{
  "d_model": 320,
  "head_dim": 64,
  "norm_place": "pre",
  "rope_fraction": 0.5,
  "attn_scale": 0.142,
  "tie_embeddings": false,
  "grad_clip": 1.0,
  "decay_shape": "linear",
  "batch_tokens": 32768,
  "steps": 9845
}
Each number is 128 + 32 x the weight over its row's rms, rounded and kept within 0 to 255. Layers, rows and columns count from 0. Numbers have three digits each. The size before them is the row's rms in percent of the matrix's.

# up: layer 9 MLP up, 1280x320, rms 0.0799, rows 535-616, columns 240-319
# down: layer 9 MLP down (transposed), 1280x320, rms 0.0735, rows 535-615, columns 240-319
up535 096:103086159172088101094084115138126174159134082193096173054230158119161134091149114080112115131109130203113133126111150138101109071139138118132156169093087152215119179115128109148158155124077153162132140146078156113165104154159138073140097164
down535 097:110121148142169130132066120151177148120161108161065157086149130140111161107086136104132093170112116136100175108078136085141158105202102101142128158116084178110101122085175108124140054123076143133099182175082109121135149116109149148139163139
up536 096:148151116116144161172151122223120132162122124125124142090176112175157180136084119085068112133072108151109132123180115102125087174129070099137118103056122145140153125100097111112114138169184156135126114159105109096147126138112080149156067167
down536 096:097116108097162169070128185046172135102107118198147061104152121125129136109149145109161174165122139140146111172117153128123139143106127155121152114044103155140158125164096158129133107154148142148124090144168114130157165189123154106162159133
up537 101:168167121154127133117093137092076209126138102148096124168145124071199112069149088112121122155104106122153145131066086094112065152165129131097111194133127152108145126152122089194156110208107151186090146089101132065143120159143106082166162167
down537 101:188106142151093158103137157062184070142128162103163093128087119092112113126103122098150170159107093156093128118180145183171122159129111161100100147186129120125131148137085120102074139154193129115131138137142125129140143135128155110175140159
up538 095:101127148154093155115118100133132138117107099107114148157169142095086124107129124092066090124114120149127090140084113087098074120189078153084110162102100159139149131171124142137113151140172061126104124168095104057104147145157119141228112097
down538 093:122120129141187147125135136105138114129124133084120116132120129170136102121167160138132165117057144111150126163149115132169225101109137126144071128179099133129079153154145108122123163103160173120194153085113124092107101137142101138161070145
up539 095:106154116068125105081105122134124168152093161152149168229173159145168097102168088133089155096138120164147175149148164111082137104139125150171157159089122125137126091156201094200118096184098119151089146207103073084188172142138136086135157202
down539 107:123139152133139137094081132118094139132103127174113149179092146147122126119136143163142133153174138135130101165129088151131126088140149116164086126147125143126120137132114125129132135158136103169093144136159087125121130129141129115160140145
up540 078:098136170177077086068130096141084122129183059135142115119100090122165091165130163082138118134104149126154099165159142203169095133180094082133146122128163110100151132119155087123099104144089147169093115150105113114137062168113113070156126138
down540 081:185149159117128090129121120183184146080176126122140190219170120115142153129172097089136155099140102160160200155155114129111133162125117083125111130174142122191096142129027143122112066166116089191143117096167119105114135148090137171143097079
up541 097:101118172142169146113144082131143124140125139118091136163121114188104156153089166100117182061068109136196117107081139026154098100140092129107147082089127140114172128074129155116114179117144115155119141173126093130167104125038104168142147153
down541 101:198146108165119115081140153100101191131193091094145103118177068084143108146110192129104136073096156181142081147137171130193120107137086097136114078133149123106157107131113119123123150123137157087100147117176150204130128137050139113158103110
up542 106:103102187152175166132114091050139128134117084097149106131109063142139116138146116141114101103117109123174168097088170142224082157127159154079126101098117093181166146100123136136215184079144109119042113111099160133179089113097151154187137190
down542 105:170120173121100197135085120093194128161157097122140128150123115055141129110115155093089084188098139076174123124072130110138142155133142102149067105111149137089160137140090156115111102135174186182055144102141069144125123179125129114129143110
up543 109:178132139151126097179147120179119106140124089100124134099110087101110125172161146121133107109098092152141139051099145108107088143153154149128103179127198192210149062120177129112160046092131160154084126118039077101126127148170175126204131118
down543 108:144137125150117108133121157111134137094146099188103159095135059112129167123060171180159104155201159136136147144111140163068113112229175135074106109021192169129129100163163163116167212107102125103138125102171125116123139130109120135109136162
up544 093:170091171185120170126115104111139143132119125067111122109122104139119150098174171147124054109037116147155138076173172153185092086184088211169135137108194120109132161126147188132140101154172158142134121148088115158142165124144129102147129117
down544 090:097160124165108118121156122108122127085099156109151162159102170164138171069103140174155128167180140038061140114148084107103163166157117172108098077135105160128160161154187073151106153086123117153180160115121103174104051134107099119177109130
up545 104:144076104111065118133172076116117163156110074159105077171136120123110182134190087124143113119121061177102188094099106058108132129046098149139127118103136166109149072133138126151098171127132108135123097187127113156060130116085175187187111100
down545 107:084146121097130092167145063116104131087119146113161135095098156160128125147128151079139113150168076164141157103161151093153109143140069151180138138078109134102105113050151135117151155155133120114229141148134114122098103163180072140135140115
up546 091:089095124141133123112118099115063178103139109117127148144109135101117157131136203091128112119146125179132132149136156155053136135140152101186155148156146182109138155149179127148125146154113119150050149183150028084157137128097107082211136172
down546 095:117135172086142174142134149180160091159143127086079172141146138131166096143133120177166175115096089127150149098116117064146121118132112191109132129073080127098148102097112124140182121074144110078186082099052143104120117117135116191078154104
up547 104:158179200151150097115158091178086135104092108085077142090180092128152130143105102139105127153150097099143134089166136112139104134142083111092125121090098160157125144125221180095163136154168147132075084131132103061113149112074124141101112119
down547 104:171125163154128128154055145117147141150110120155129142130121090149117188152189072152155119096149116046145107124167138124086150166087037134115112128137145092155134176111185139156056097094224122134127109133188128103150169116089129100093130105
up548 094:119055150165175142138114143110091116214123150173126187165117112098146150087140156143158092143164166198104096154103176061146116099070099058081168137084147132110123137126151167103110174180154128152171121170082165132135137097166090120124073118
down548 094:109101092164069150153128124182142095158146152108156104162171092122180108146138132083151126118134162145147110149163079165141102132151143135107106095127098162133088156182160142130120126106150108099140109055110125172146129138181096115148099102
up549 100:159078115167095116127090124144091106142128171111089168150104094138173151168145201165191120074088126112158101148095163154114107094149150136127125105164150143125152142172155134121181120120142119177102160126107158086191160145113160119214134175
down549 103:117126135204172084164075170132098113052160169197111186130090131050121081139134158102128129096166131172139093058141146149121126099090132123170102143160139075133126071174154104152179075108138108105117118131117130108116133147137147115117092149
up550 109:159075134193178088130132127145149107144119101147145080123139095069127159111129105117132134097143122155148192108093157070096119105098133127148191150115132136102089102181138122154181121135113104108117098122128108106110097158124170156114142109
down550 109:103151057112098087084112181119136180130165165152124145110169086146146135129135153170046073090095142116133126094144107108088149114176129105167160112136102162139181124145087145168101054142139132133053143093103145080127153159148156130110113196
up551 100:113150157121189155129127093169117160136180077150048117095114133084150168155169132127084120215124124103139160106138111126118123170098212111126144143103110092122117118092113142141120140121122154147132087154121098088120102151110136091140177132
down551 100:112110115135071092143142181164129178165104132227165098125172114115102154154109062057084156121122138086144148108111136131133129132155208085181085110084164154108180184169039150158167077183128155093157160145116180115156194112089144091121103140
up552 100:132073126160126138135140120106097095116090141040128141156134102131149103140104150130071090132060148173177151071106117126124141082172095121162120106094140112095098128155160085181177146157089170130133121190097132114092212156164145081123129206
down552 098:126140110143173135151124119119157127159096172134135188182140145104142122149123116137147091091150125144170110066086098163138199078101155116146102153093124126178148127118125119167153125114139191123098121194127143105152082149160104172168085151
up553 109:145165157082141139149145082116147107154114087120141128169154092131065153044124127132096108105184138113132132131092150160147121094141092105150172143070189117122083119140137179085150136161144119134088107124061139153132155138092168100180121110
down553 108:170145111093142142108158170128176175100149164155130089083173105105117109098108117117189117156134089144148134134102131090177133136130137121123094170104171131120142168123186090095214158104063184108127141119136129101129136107086114143189115141
up554 101:162086111153185108148157080161145163148131079140119141131091105092115166088118101169123131093165093131137160091090123086099130135164098106108172149081119113125115119110205163133101171145084125118101122071080099129144125073109163096160160094
down554 104:124106122155180160149098059117138102139147110130126141141095183169128105112153101112121140128124131131110116105120146166119081180129109173169088102062128063180127130109179150105126157145112155083124116153159134093205128138089135121075138212
up555 106:098108121198114157145141137108124139157132116105084152143171086144107094148086153091105152123113116153130112094117122132117096075145128123127142142125076149160126166120156121152125100186084106122167153181092107096169132079155160079145154140
down555 104:149093139072088205087170052131164131157138088161074136116096114140160110141101161106148114088074194123123096086144164202106096125173132149171130065073148176081118178077123099137140131134140138105081131132116085107108155074123108123145074100
up556 082:143117114136098168120162112129164114155154120118145092109094181091101152148124117159086219105056134174165095180168144089093091140139111204098162109090155125161186129077121105151072160155180115098118171112119152110119180131142126152154173079
down556 086:120157107111074087111203147180121141155146146077152067115122124197110139097066062107143128157149129143113077140150101151184170126090167108089153119087129122161147129120096126094140168144165127081107032115108159148109159157162163087145125099
up557 103:085156108153125135126100130123147112132110127155122181139178097126118114098113139077142144119171060166143136087065134125035138118147050058157106136117115173189193109117206098102141126147125175107073105108081139160088120105150150146153151151
down557 103:139123121163126120133128164102109130157106078168141153095060126158121127131121127125168155136122123113117127182138156135148118140142085178133103142124097119154089153117129138110063189101127117123142084085092118143138122176096133143053087133
up558 110:151159155124169199140079157211099133126115122103085157122094183088122129100101158109153187112144139168128102103096149142122092154206111122160160138065131131143152145117124120120141116121140095141099118115114143086100082137102157076112132105
down558 110:115128063169147120137065116097143155179149210134090146091129152159150051164184140088149088139152095088130103113164019138163132128142157118144089102075111102079112141123064137157151122154132118108188154121146180163143102112169074173140128129
up559 087:084074163104142145051165092132073115198101121104096152139121126113142186080170147121131189152103087181111176088134153062112138137126167161100127142119133138078095149103108102159120104156150154159103156128144109129143096082120093066125116131
down559 090:152133097151125177093153132092157112156150133144139101139133121150139148128147076168094134167060110086122158082110079114168134139133159144084115121237113099148151113129133139139122154127129141124120063141028066123154136072063149142154162057
up560 117:150155141145164157147151101172107127087097123102123219130155129142108128131114104166150139180084106104164117176113159161175085141105132149166116150097110180169129090175120105109114085162126100118094098100136095117147125120164151161137064175
down560 114:155114106141124091115107070107114124133118108132133109203126123112145139131122137137157130096220078159127110164071142115146093118108108106156154119060053177119122107172105103126068125122098138125167089083094125125097132079094157128071126109
up561 119:128158195122177128100152116146056078117129091172148127152141166117118159104096207096056136135128149098146095162119162089158143114125141126130153115103113176115109145087130160129094121128086134135149219142050099160183099107159183114131128112
down561 122:148131128142175079128180156116124142133120147090076140148076134180132122111078097073133118104176114102121129090116143177138116096138086128153115070141181117106126101140180113126146116141153160088119128119109129147143182102121106131099157082
up562 102:146177155159169137126137120152103155145095098127114126118093147116093148156132147074126085109090061109165063130109112061162123109157082120200150113095162166068094123142157116162099133124099107115093156192077119184131077155110112152128098129
down562 105:113194099142099141154137146095104144104144130109162168192184152054114150149083136136059187122102135096120036169095117113149068146175166110152172126161129196139134098088136144065173157145166162074093087167058175141109083122112174133139067163
up563 110:189103155126162136086166094177112152123124155154194185148179128096133068106113082162068159098163110113147152075083106137134129157183193102168161149079130120154131076060141174077105112115128144170105087156126094099173104103092163157178150159
down563 109:154100190120143187137104137074106095079117058139149126118103134109126164135102104168166087173109153130073095085133137100151092088154142143118071123082076053110166146164167185056146165125139111144143152192143110097111075164101171142113136160
up564 096:157136153139131115165083087163155141189114090145151141118161093136099129166134158117127112101098114077116109135140102158141087150115053072155147118132131216145133103128177125133102135086136095147095140084132151084123146152091108116174126145
down564 096:146127095039093178135109077155132164093159159091111128119142074175134110172140145107145130097115130079095085110116110127138083174095150108165123078206173237156148088091149122109128081141126106132158127144121193177117151096139105128045129178
up565 103:135133137132144122138087097145108180132137174094114154186168097115093151063158174161111112126114154115152085123126188108134073103127123148096134152139167146178094141199143115110135121094148175096177136139119093136137133169096146100118122142
down565 099:120149119092141188103163137136107089164142106163152111171094201220129111112082100102144119153115156135119117123175095094094115165113177143162115122115123107131134111100193080178098153092134185070102123181122113159139101146035108132127169101
up566 092:184141127136126143167104122154086099118093147111104104075105092119158159120140154128137062140112073127173128128149159101182153113178123083117121144028117155159141096191106118131127079143094088191118103128110123101128113092082108129171178145
down566 094:141124151124161135136158161139171130115152121111122098123119086107138143091177102118090137109154115104129117116108139149093083156093165090133114046106103163157148144068104158140049081152068134190120109166153173156122108146119169110130116175
up567 097:146148109128141150179134103129159192095105109135097149107147096112151193109141145118132180158127075128177156145071173156177114128151131143140127094075204077179173153094099111135139082172120132149119165193112107086150061076137102131199126162
down567 096:163151133088084095170186143162167103115119109142088170130135108107116124112091066158107153132070081090122132117118145123155161135100093115136140098093141130120186117167112106085150205134147147157154151127125138136134138135124133149142102167
up568 098:190100136110061103141064147134076173145171090137151130150151116079134145115178160133083131175085113147124113074117172153137105106149040171150172122100177115128158116142096132101099145124158124101159156160130141106097108115107126135095109124
down568 099:147133138133115112137126152162053157115113079102172190078101105106150125148168150134097066089160169098152117149099133133160119141097086150134074148158118157192142135127186100142139114147125177142149095090118127108158169139123114140119121121
up569 097:127159121115109084112127090101103101144100167136100193204136174060134162190094121145123119088117110198187130125120142079121159122138099122058120177117139167121152142121163166136114107126087104122135181151118147142106061089127101142115141121
down569 098:142098114151126081111103104127154105146122138199084093155125112126135113145131134115135125159107136174077183168119118142129152087130128157128133186179116069145109045080154120115070147145154114094132146137180122102153113131103153090102136100
up570 110:119124153128100150090154077160105102130121168097103149138130146147119173113119059080100200120170069120107172117130159119117078071187096128144127095091150185139165141106177119093156133191077119183127133125132139133117113117152141103196126212
down570 112:088144146138109192095085148092097061109092171189129188157104103169099033116147136063143142079124129147142166084128112155111141160176166122125115122247179138151089100124170145148134073171088126140143062113140138095100134154109127124113131142
up571 130:158103151147146160091091115126055082095131176049068151128177091090128110110154154135083115147123120163140138069139126074122136082156153084114180147076169139138190128137131114128202150167112107179149097117108101127150113117172140112148123168
down571 114:132118127165133179130136107103150145111124121151109170105142125134158115127147106116111090144161102137120177151175106109112176103165145113126170086034182143134134132156140138135116107094134095133138132118157159137093147101112127129101084164
up572 096:057125123114086165078131063110163107153147191162199148163168113155135104061122147155122077118115120087131206166121109150103112132081109057122129140117099158127141087128149161085163111137121089124099113122094061087103164079126154166138142167
down572 098:149065157116060069143162119136102142150149085134163159104086093084057111161116127140105123093137122124150152152146139133092076122099129133127121116135108176081114155138161116117095156107132163160115067110119110097165135187089046130147102135
up573 107:134199165172134123101182096143111087140118083128156142166097053127094120122137092129162068117128084119160140136155124126087124083126063122144153128118167118162149086100118136125160169137119152120100158111118099115118106107128115139133138127
down573 110:131165122091137167155142123127049110167145209101100165121133164164107081160102176144121093137120122088110152070152126145143136108178150112130130071091145088116148140174104072100107158173103167155145066129137151127135185147183081142100157141
up574 072:150137141102127164150140103244108162133234143108165072086114128124183111109173116116121110125096117126130098158146119157178059139185129073163177102178185116190129137078100182162143084139168076074143105120117112095114184144114130142127134136
down574 077:131101188142108065131162088070135074113076118135131131141158120160111110152099115144118173128140113172136159091145123072169167100096123136137146107143108166164129171130152086142141163141114142196109099111147129120144104181174153131131113103
up575 097:205135134143085155137118091151102148145121112064138197099105113174154129149139153054122079102115090104189150125088094164074103167098088077102117155139130131115191116124130147120157133105161146142099124121085113136137143115096129173166127136
down575 100:141135096135154100098177159152104089126093124123119079090150094121068063142151090104109179172096146140163135119159126082131203166181179114162112133211128163128128115122126089079140155121163115134108126091084201142130155102106146104088117086
up576 105:099168133156130117158136103128141162051155154149120128143172119159109096092182077069120183078098137148140106106128182137172141115191073048106139129118127133113086161074110171084088147145144175090142146115144092100111071143139150125119125152
down576 105:064120120060109098123121106137121134134097149163116187110151114124059108142105092148096160160153103159098143212146107171124110119124139134100119172098111111120106059140138089121145157093087168109098119096169179160059119122139136194120129194
up577 099:072080130082172064104186107102142089063177126104133168130166173174128136120104132124167133140167136108126223157139144042070102132154168090193147145121089168156073162145177157104145065156073117097124167136077090076111184160202153123142165154
down577 099:096157107102104067160127104130164109149112137193083133143107132161130107123133124121103111133166113098159084093134139143112128142136121124086101142187147122100147147106099127160144109143116036129050147151183064149145105214140075108127171149
up578 096:129138173120141101144163113167142209125166156148122080134117123097157125117120120098086159151095102103151171076127094092146157100122057084175179114090153168158115161105130146120130141137112080168100152137127116051136126155145144124156154084
down578 098:137122175141091116134120151185139123141171130166102106114159147088111106175127146128126156135127141183108167056131122093117148113135144107119107136125155090120135180114178106094089074098124146130102135092130083119147211168131120082145162069
up579 100:165202150107134132090135083142154171183088132104143155087150166118152146068184078157157070127135142126097102166134089142163053130145132128100132202091181172145131115134216087131136103109102070096099114158068106136147087168104166116150176139
down579 100:131143088181203136076161175118132150163141142137148154134097117100124126140174159183117111092144125104155141139127162150135055117161165124121129110172113093123077188140151185093149145122093148119119077124146123141144163053138100134121123176
up580 101:108095148174187123147113112148094170136091129165138154160118161095174133058136166107160075086140110166132103108092178078141118124082126066182138174115138165125195116145116094164128065187135114113084120130131136107076141152154136122130093153
down580 096:116133146096037136142191114163094142165111132160144119125099143068121106142113154115106128150152176102135069114128146080137117163174149132101148106043155045148183086121140103165093118076159173123139079121203144122126128132141154137120133104
up581 093:123105090129178120121132090134102172154122087138144137143164128081111169131119130125140141101158101167133167091102124097093111144163129132183149163132096174187120116149148138100142105159112066161150164183163081127145108067088088079176144073
down581 095:142146147103161165130132103095172154077147155154158173114140099165147123088107086082139214095084145104156093162090153113127120124127091079081128117079133168109150137126166130124102118134084148111057088122156132125082118116100134062122145164
up582 109:124112165142181151166116116090148097137133094135167143151071165136200215152147138102127174155155121183151130170191148121100144106109116127151139165121166104123112081101095078150092162147112111110095123155146062154145183192089201118144106116
down582 109:150153217100113131124133123124172168157148130131137167113116114084134152104122109153121056135099127147131080201134190096161106153142119097155121115096092079109130124087084202050190144106171114150121153116131166103101060162049122136110078177
up583 108:072065198108104150097123110112110129061057145105160112160193181050115136064138155120118123116135069197169132081116102012125145107144116122169143150106120140157188142156108134130121127118113101179111157117125148164139112120115152109110120139
down583 106:098135127154125139093118168106143102093109195125165114170170142141105066053130109095161098083121096116091104075056119130111159123124128122124100113122152074109140136099055178190186118122113183147142170152180078150156113181109164195148133102
up584 104:103148145093140172141119088096117180128117115221128148118118134136163160125154171154113115091149085043119154135077134066148127180130138124136159156106157153089133098093129092159158160203117120166145158071084110088143132174109124099139097125
down584 105:119083060140097133101103182099132204120138108183111183188157112176159113111076151086194075076166143137081109121136127103108128106102168187182106081032105119140109115099154136118113087176130166158171090131049160096133100163144122123153097151
up585 106:124153164133157111124158057092159183124120128140120140118191155068110106081136113169104111130104108123140158191092140142085101176189082157166162112086150206137142148135113147073179119212144101112152112133130180170122089102084164096105124164
down585 102:072132156186134152100099131121106137157099140119162115107108093127085110127126106185138066119153139114102122202115133138121153123181107127112084167136164156085120185072084159137198108111141098103130083134172155174174161139081133090125102162
up586 107:133154161108115091172130100098078145107179110203136165139143161136106140166120059131134092115089078143183143143081103093106064148149128118151170133105110195113145098138154149136169111214119154101102081095124097160129146113103128151174042109
down586 108:152170118151078134172128132103125158122153143103197160136160124111176113144181093096147100162137120080206141151124163167112122178122137119166137097121158153104170092141128073125171159138162130193118138109182196087113092150108115102149178138
up587 094:085134177130163118117144109166051125125131156079135120137124138050130142148175147150142104137165073127114149099056107126169134099116085105163207140145162146144100099168180107089142115174204102175130147161126124152096104121098091100133150092
down587 095:127138131132134186122084087127171117076178192121156144132149168133144103074103187162129119166100040174150130179082206114143182081134168146084098177186138128086108163117122115147209138120102140108151106113160124140138082147114118144132180044
up588 097:167136171134127098147141071149115099201150152141085227153144162158103129045096078136149160113096091097100117100082134139144092156103117172161149137130189130149179181133133180062180121098109108114205154148074114163089080066122104118167144133
down588 100:149137104174149163116147113105095102154136082152152087147107133142170145179169186156157151138102137151116108172189101156062108100110126082136114148143110165132101105121124145175192093149072099146103121118142146101131110063148129156147144135
up589 110:160145184129155127127121097102102119145131091162083179147182151132170139117127126101100131112121096091124136160134164142126117134098091149134175095090131117074126104111127171135156151164152120121072125172123103164120097142038171138153162112
down589 110:138126128112115116163117129096119174166161200153070120106124118123166136119156180065067113136195057137131164099180180130127128130195088087149088144059116123183124170154164155109082094167091123136167117091122111152108144116156172132122202146
up590 099:208093157143056156151089119155112117098137071092134172133124128142151105100144108142114187102136109139159113140152132147149154135080071111106162161065163203151173172105161110131136107031093160126119111095087132124133128174138134104108140113
down590 096:095172097161113110156140152124091105112168107127136103137136169137138137091134088092163106148110148127149160148147138130197163165095093155162147085070095124099141111080166161147060126150135132161071089143154089099183144138186113194139173100
up591 088:093109134119143127119102076131130116110117173134111124168154169065076175105165104098143073082131103130132165135118113150112064117208118183166185152101188119110106134156127137152137148140087123147040125161149102077118145197120079110130148175
down591 090:170125085109073080079130173145126156180151091130181074060091130116187154110118168136132110189178161151129101156122127115136078105115159062125146133143116076115110090139110163115186097080126132083107098105116116163126129124133179094139083121
up592 098:116129137109131064094176089106124073081157158086144141150108117095130115137116110068128087053088142245150129067117159163180153146173113154116117184115130126141181119124132163106122068167064077144126128175111095093153131163157145070136126176
down592 095:151120126148162128140119076115126130136120140155153147170213084141157149089159092115121115106162113154120167060128127128165173135145119161131010107127100085114108122074068163129163081106093130135122197122164139080156146149151103106119128122
up593 097:140087198175146165080121118131097169115187160139107114146140118123148069107129137073061089134059119096150105150109159128110167131150065136136144124125130154136081140140122151100120124168114115142132139151116133105187111156080145065097150100
down593 097:157132148149079149135134175103144146143202126136149092122153096088150102138090169046037099125129127127168122133145114076115132163151147146071120100148161137169050148078088148167110136166096109202074148130153170112120134184135124118107111133
up594 088:107128135159099131147159103075045165126086096172156158117132189131142124081116188112120164159096137144191101080150146173165095158168128121135115137016129109132089135136129138087123110170117181129109115184201099152101114170162116157169148164
down594 087:098134145187121117103193105129089120137099107075095124106108150066109122100167145202097153151154176117103064178137183116109098148121149100103143137085115142103096187168126161150173154090183074098120087159104123171190125152122146132138178177
up595 112:103115116116110136139127106167112111103202134111133198179168079094098126129193123092074201128156096118201171169121136059110104127165117136142128170100164181134149129109131120112112108123122090153112149129108087171147094127148133147121146147
down595 110:148096132143147133107083072116104132204112143147139129180158197126162109066139169125100133144120104103118125142108157116041129165116146132169102090065091105132122121079071131103054104154150149116175123154190116152140140113156131126145104138
up596 104:068176100120100143095219072102146139151134116102136148164198104086075093069105151131156139107123128133143137118129121101118119083200133124125112157088184121142058133129150170178208126175086121112121139195120051129133162106096094106127155178
down596 103:133108147108117099129160123069099129194097145121121120177141175123084102105094121111123131102112094185219125162149156096068153104113122075101091177133136133127092143112094139109140109094187120073115136104168120108101090135120122102149191204
up597 102:158107201139084136103129113176127114139081153171142139122097132132129101131088094076078202095100119127157111059128105091157095085060053051182146180122132209161143159202148115060122112129152100177150147111130105113119156119092148094147151110
down597 106:105120133182178142045097102116108165138149079177082130160178155128093118107080145112193158142124105140124142079144130172132176112199162143107135125232149142103129146114197115151159124123104195152122175175140099137120144144045128156087178128
up598 101:064149124102186137160129105113140121196100110127163169148169107135144141153113099072108106117126130132139181140106138180115060187152129143142126157106133117110184133100159164116115117160105142198145160167130116121149107125157168079166122115
down598 099:120128180136111214112144143093155159189154122141190103156059162073085134075079167116149156135109091109158108148167104108147128149106170086127110096104130100115132139157124127112086169128175163176130079123131056143106106127129136188140162100
up599 098:080102157105118131159112130131128144113096122086106126131131209107137122100090125098110129150120078120172117122129170105131105142141126065079111143107088120136121131121203084212144178176085187162141161122161143146103116099157086074135172126
down599 094:149135093122130131156131116124128180130092100120115155081114115128159123130116108126080154078141118123177127123092121100153112163048140139130123115083081102133130116129100141165149109119118175157092127126132131142085134097145134153105124102
up600 101:141150141128186159121107145157119132117116124143186145190137096146083126153195132128094114102129132113138172092111139172100145100115097152148129130129087137177096150053168110124136125128167149063128160167132118085065142153109100097112132101
down600 103:132095119130039138144123166077096102083110129176192106190178130166127094096160129190086132156112097109128132117125123178119141116169147116114124177155169145126119132101139063089114129174164121083087085126127110141096188177173113150170131113
up601 089:134088143118146159126129122145127106091160181133124108181142159142114165129135129142053134175118116106142099159113138131124137087145120176138143154147134131168114160114146205111099121116109150081128151149139112142153129121173126112128143165
down601 092:110152144135129098146134110133145122128166076157090151105112153111111142146149115111071120132213137136111110123054140124108155132099132095129159179220117127163105140109169125063115092110103117094144170101108127091132146129157129083116116118
up602 095:122155136104179118159163129165128156136182106144068132131108124131120169103104101073088090099160071145183166063087166116167117141139151151128130122036106169111132099143130179115169106126093212138112111171099119156135087107144101080137136137
down602 093:105122106094132117112170107173110128125152177093096149107142146186153149136090166128094110171097173206128156135155160134103163103171128129105114131131110117125106088136083129110133192062129188146124109105118125142169123179107167161102095171
up603 097:126128117151138163202092117133132159145105112120098125080160090154160121142155149144140113148110127155137185089177144138171116059158152154125109106106160133145094084108160098125154094170156174123123108137121046104092143141141152103192128137
down603 097:146068148161121128139127145093117176098152146098136085142096185151146172130134091153238138157172152120121109104148098137094142165156118107147144146115141156144115099112109143107136095154145154125183122143122148161097116072137084099195152135
up604 102:134112126163097110078087064157190146187147145151150147159152097101168093157148173110147154119067119072134149096145132144125108089095109105105209112134138194115151074108110110149172131121142115118136092153081107132159145098121193119120100144
down604 104:164126116099093120148131117124106169121162164178207191112202095139215120167142121096157105129109141064189117177155154109143094149113129093124147117020120160070115075096197139133121128139130133121092164076162095161116145094082095158157155155
up605 093:176152110101108176125059126143117122134084065147119138096144115132167166167124087141112143112117114130171132101093150135088112161126142133090110114097157176172131136088092059093088131147190097194136116128085122112145124191139099130117135112
down605 092:162159161097118180134151152085187147158079134139152113041188114167110146160109116192064164165087177186187133106165138121135152112149107105117113150096192150159151116129064166155096174119117170111124122131130097095123144104138115112126105147
up606 092:100122128156153182124178096202114156084123118135142145121122066120133120129142166132134128164166107103150162099175151163123115133117151161088138175084153122138101155136127121174184123109124102181121079135105154063119158104103122147150123166
down606 093:127153158164096144119105176168127104116144159135165108135123191164114120143124140131111150132164087101165113095112097166168134087125137141082146155187134102133194162134098166094156077163147147156189081136174045135127136136153050083143177077
up607 094:139156129118125131105093021108128146106152146118107132109150111120111075118153164129102099138111119072128122109120116093190079127111078112144153107104232134133116166181120130132145113100091176157180140112086128140156141136122150081129148106
down607 093:119136140103073080132157138104162138137198131068140093215107075124123165152109089106078119130153141098085166129179127112150109166108154153142182191195152165097180199169066105156171156150099112071075142117137132126165095139094177138150081098
up608 095:143056133123125079187116143123087090114122136170143082106134121137116146128171094119111090090115108161141138122056156171103106082079061090166138166142126108163150144171118110122141175166115095139146129165130147109143068113081164089202173153
down608 100:118159157134119127130141113087138107111122137120124097144113094108095169151154110113072137160138105137088140088151168087134117134142102163167103122180137126136195156139113142138084132183209149149118089136079150135084133189139157158134118115
up609 104:176073153135118203142126112116072098082180132139135128101134063119156161100187134103176156141109082109168086053173210078120143110082070146104127137098105122117131125132201089088164141150137103174077167104126104113078142156110155081141145088
down609 102:123140095139113160167200093160170139079120149122095103113124156111077126090112155126109139121115120140133126096124110088147074086182130185085157182119167113153094153146110168106111176124136120141130118164122160123099086174182138124093065099
up610 090:120127134117082175150165084145102191127179146115082144098132119162154123059112140138086111065142110166111088146126135079134093124162098140110136133110195104144149102086075184146092212167135134089111134130130152178143126187187144134138181085
down610 089:137094178155123155142112116142144123123108090100152177155184116139147115142137184133146077169175122142089137099106170131104169106106178204121154138164115130086130161122171106163111018106088112141101182130137157100144098127171102144148113148
up611 116:088152167151091108121106077149139157104161087097066171099116129113104128083140117119151108118106137142109147133085151123113109122099171143100157164083158180165108149055150101149162145151135089126158139140119127118145089092158173119174120107
down611 115:091138054133146101110130096102176172155113053108121094097131134142141115161198101133125121114136113122110135174129118097066105156123130089109169112126127154117096193112131144100163148149178167088164153116180118163168100107116155153150086133
up612 090:163092119078114169167105141132101142095104144192132121111157113023163114121130141111104080066121087147157158116073092152153086147124111119138122114123126160167141137136136116159106146204151093188121137119159094141173105186135121147176099143
down612 089:094097035140114169150138139099067056102165127161221119073092156074169123146111119121171104078128130151109095078126135121160125153145140128076136099242123137157141124109147138159062163112152081102150088129166107146183090143083172121125103142
up613 091:117139156077106142153130136164056134120134149140125119117107120132088168172141170049122044100069085122188121084114126095155087131134134075144136133065125149127079165159108109111132153178122093214077149144102114131140089117107062156187091139
down613 092:117099139104174127155153187135134164088121104086138153116123119159121075131122062148104131156092128134103115211173171181157136162129089161131202120103096160102180140145175141121092094102120058124157101171156162102128143070053107156125148145
up614 101:113107185127165101121150146166136139126063035136132130180175140092066169086091128110080143097131098151125087077155107111091124139091138110096164123097093115189108077127125169090166093143135141146127117134146075138089116117088098112153144189
down614 099:136156124156137149127121175146130107133156107182120126106146137118095131133042154100117105167123076172062115173076152177117117182132111089135143110100112179105165073130154174162125115110124112161120149079136099198086166152137078164153159199
up615 089:147118143118117146169084113199141113149128100124130147113140077130107127135124110085146133128152129129133155151131184113165041092114162086098152135136146170175155131090149134108112133128150105181127127192087135105167149094155090122185111141
down615 089:149088173128113101134116143114133141145148172155121130100137170155149093093152151096141138091103132165128089149161140188131128102173075148172068101123117106145116128164095110128168121105112172085087061099144089126120053167120177119096112120
up616 089:174112148149120170135110157097075107149099162177144120100146124162156165095136110108093155130155062110170138118046120096080083149162151101113148196102166130094131113127135173147095169084087154164066163122119139152168162104138187102174121113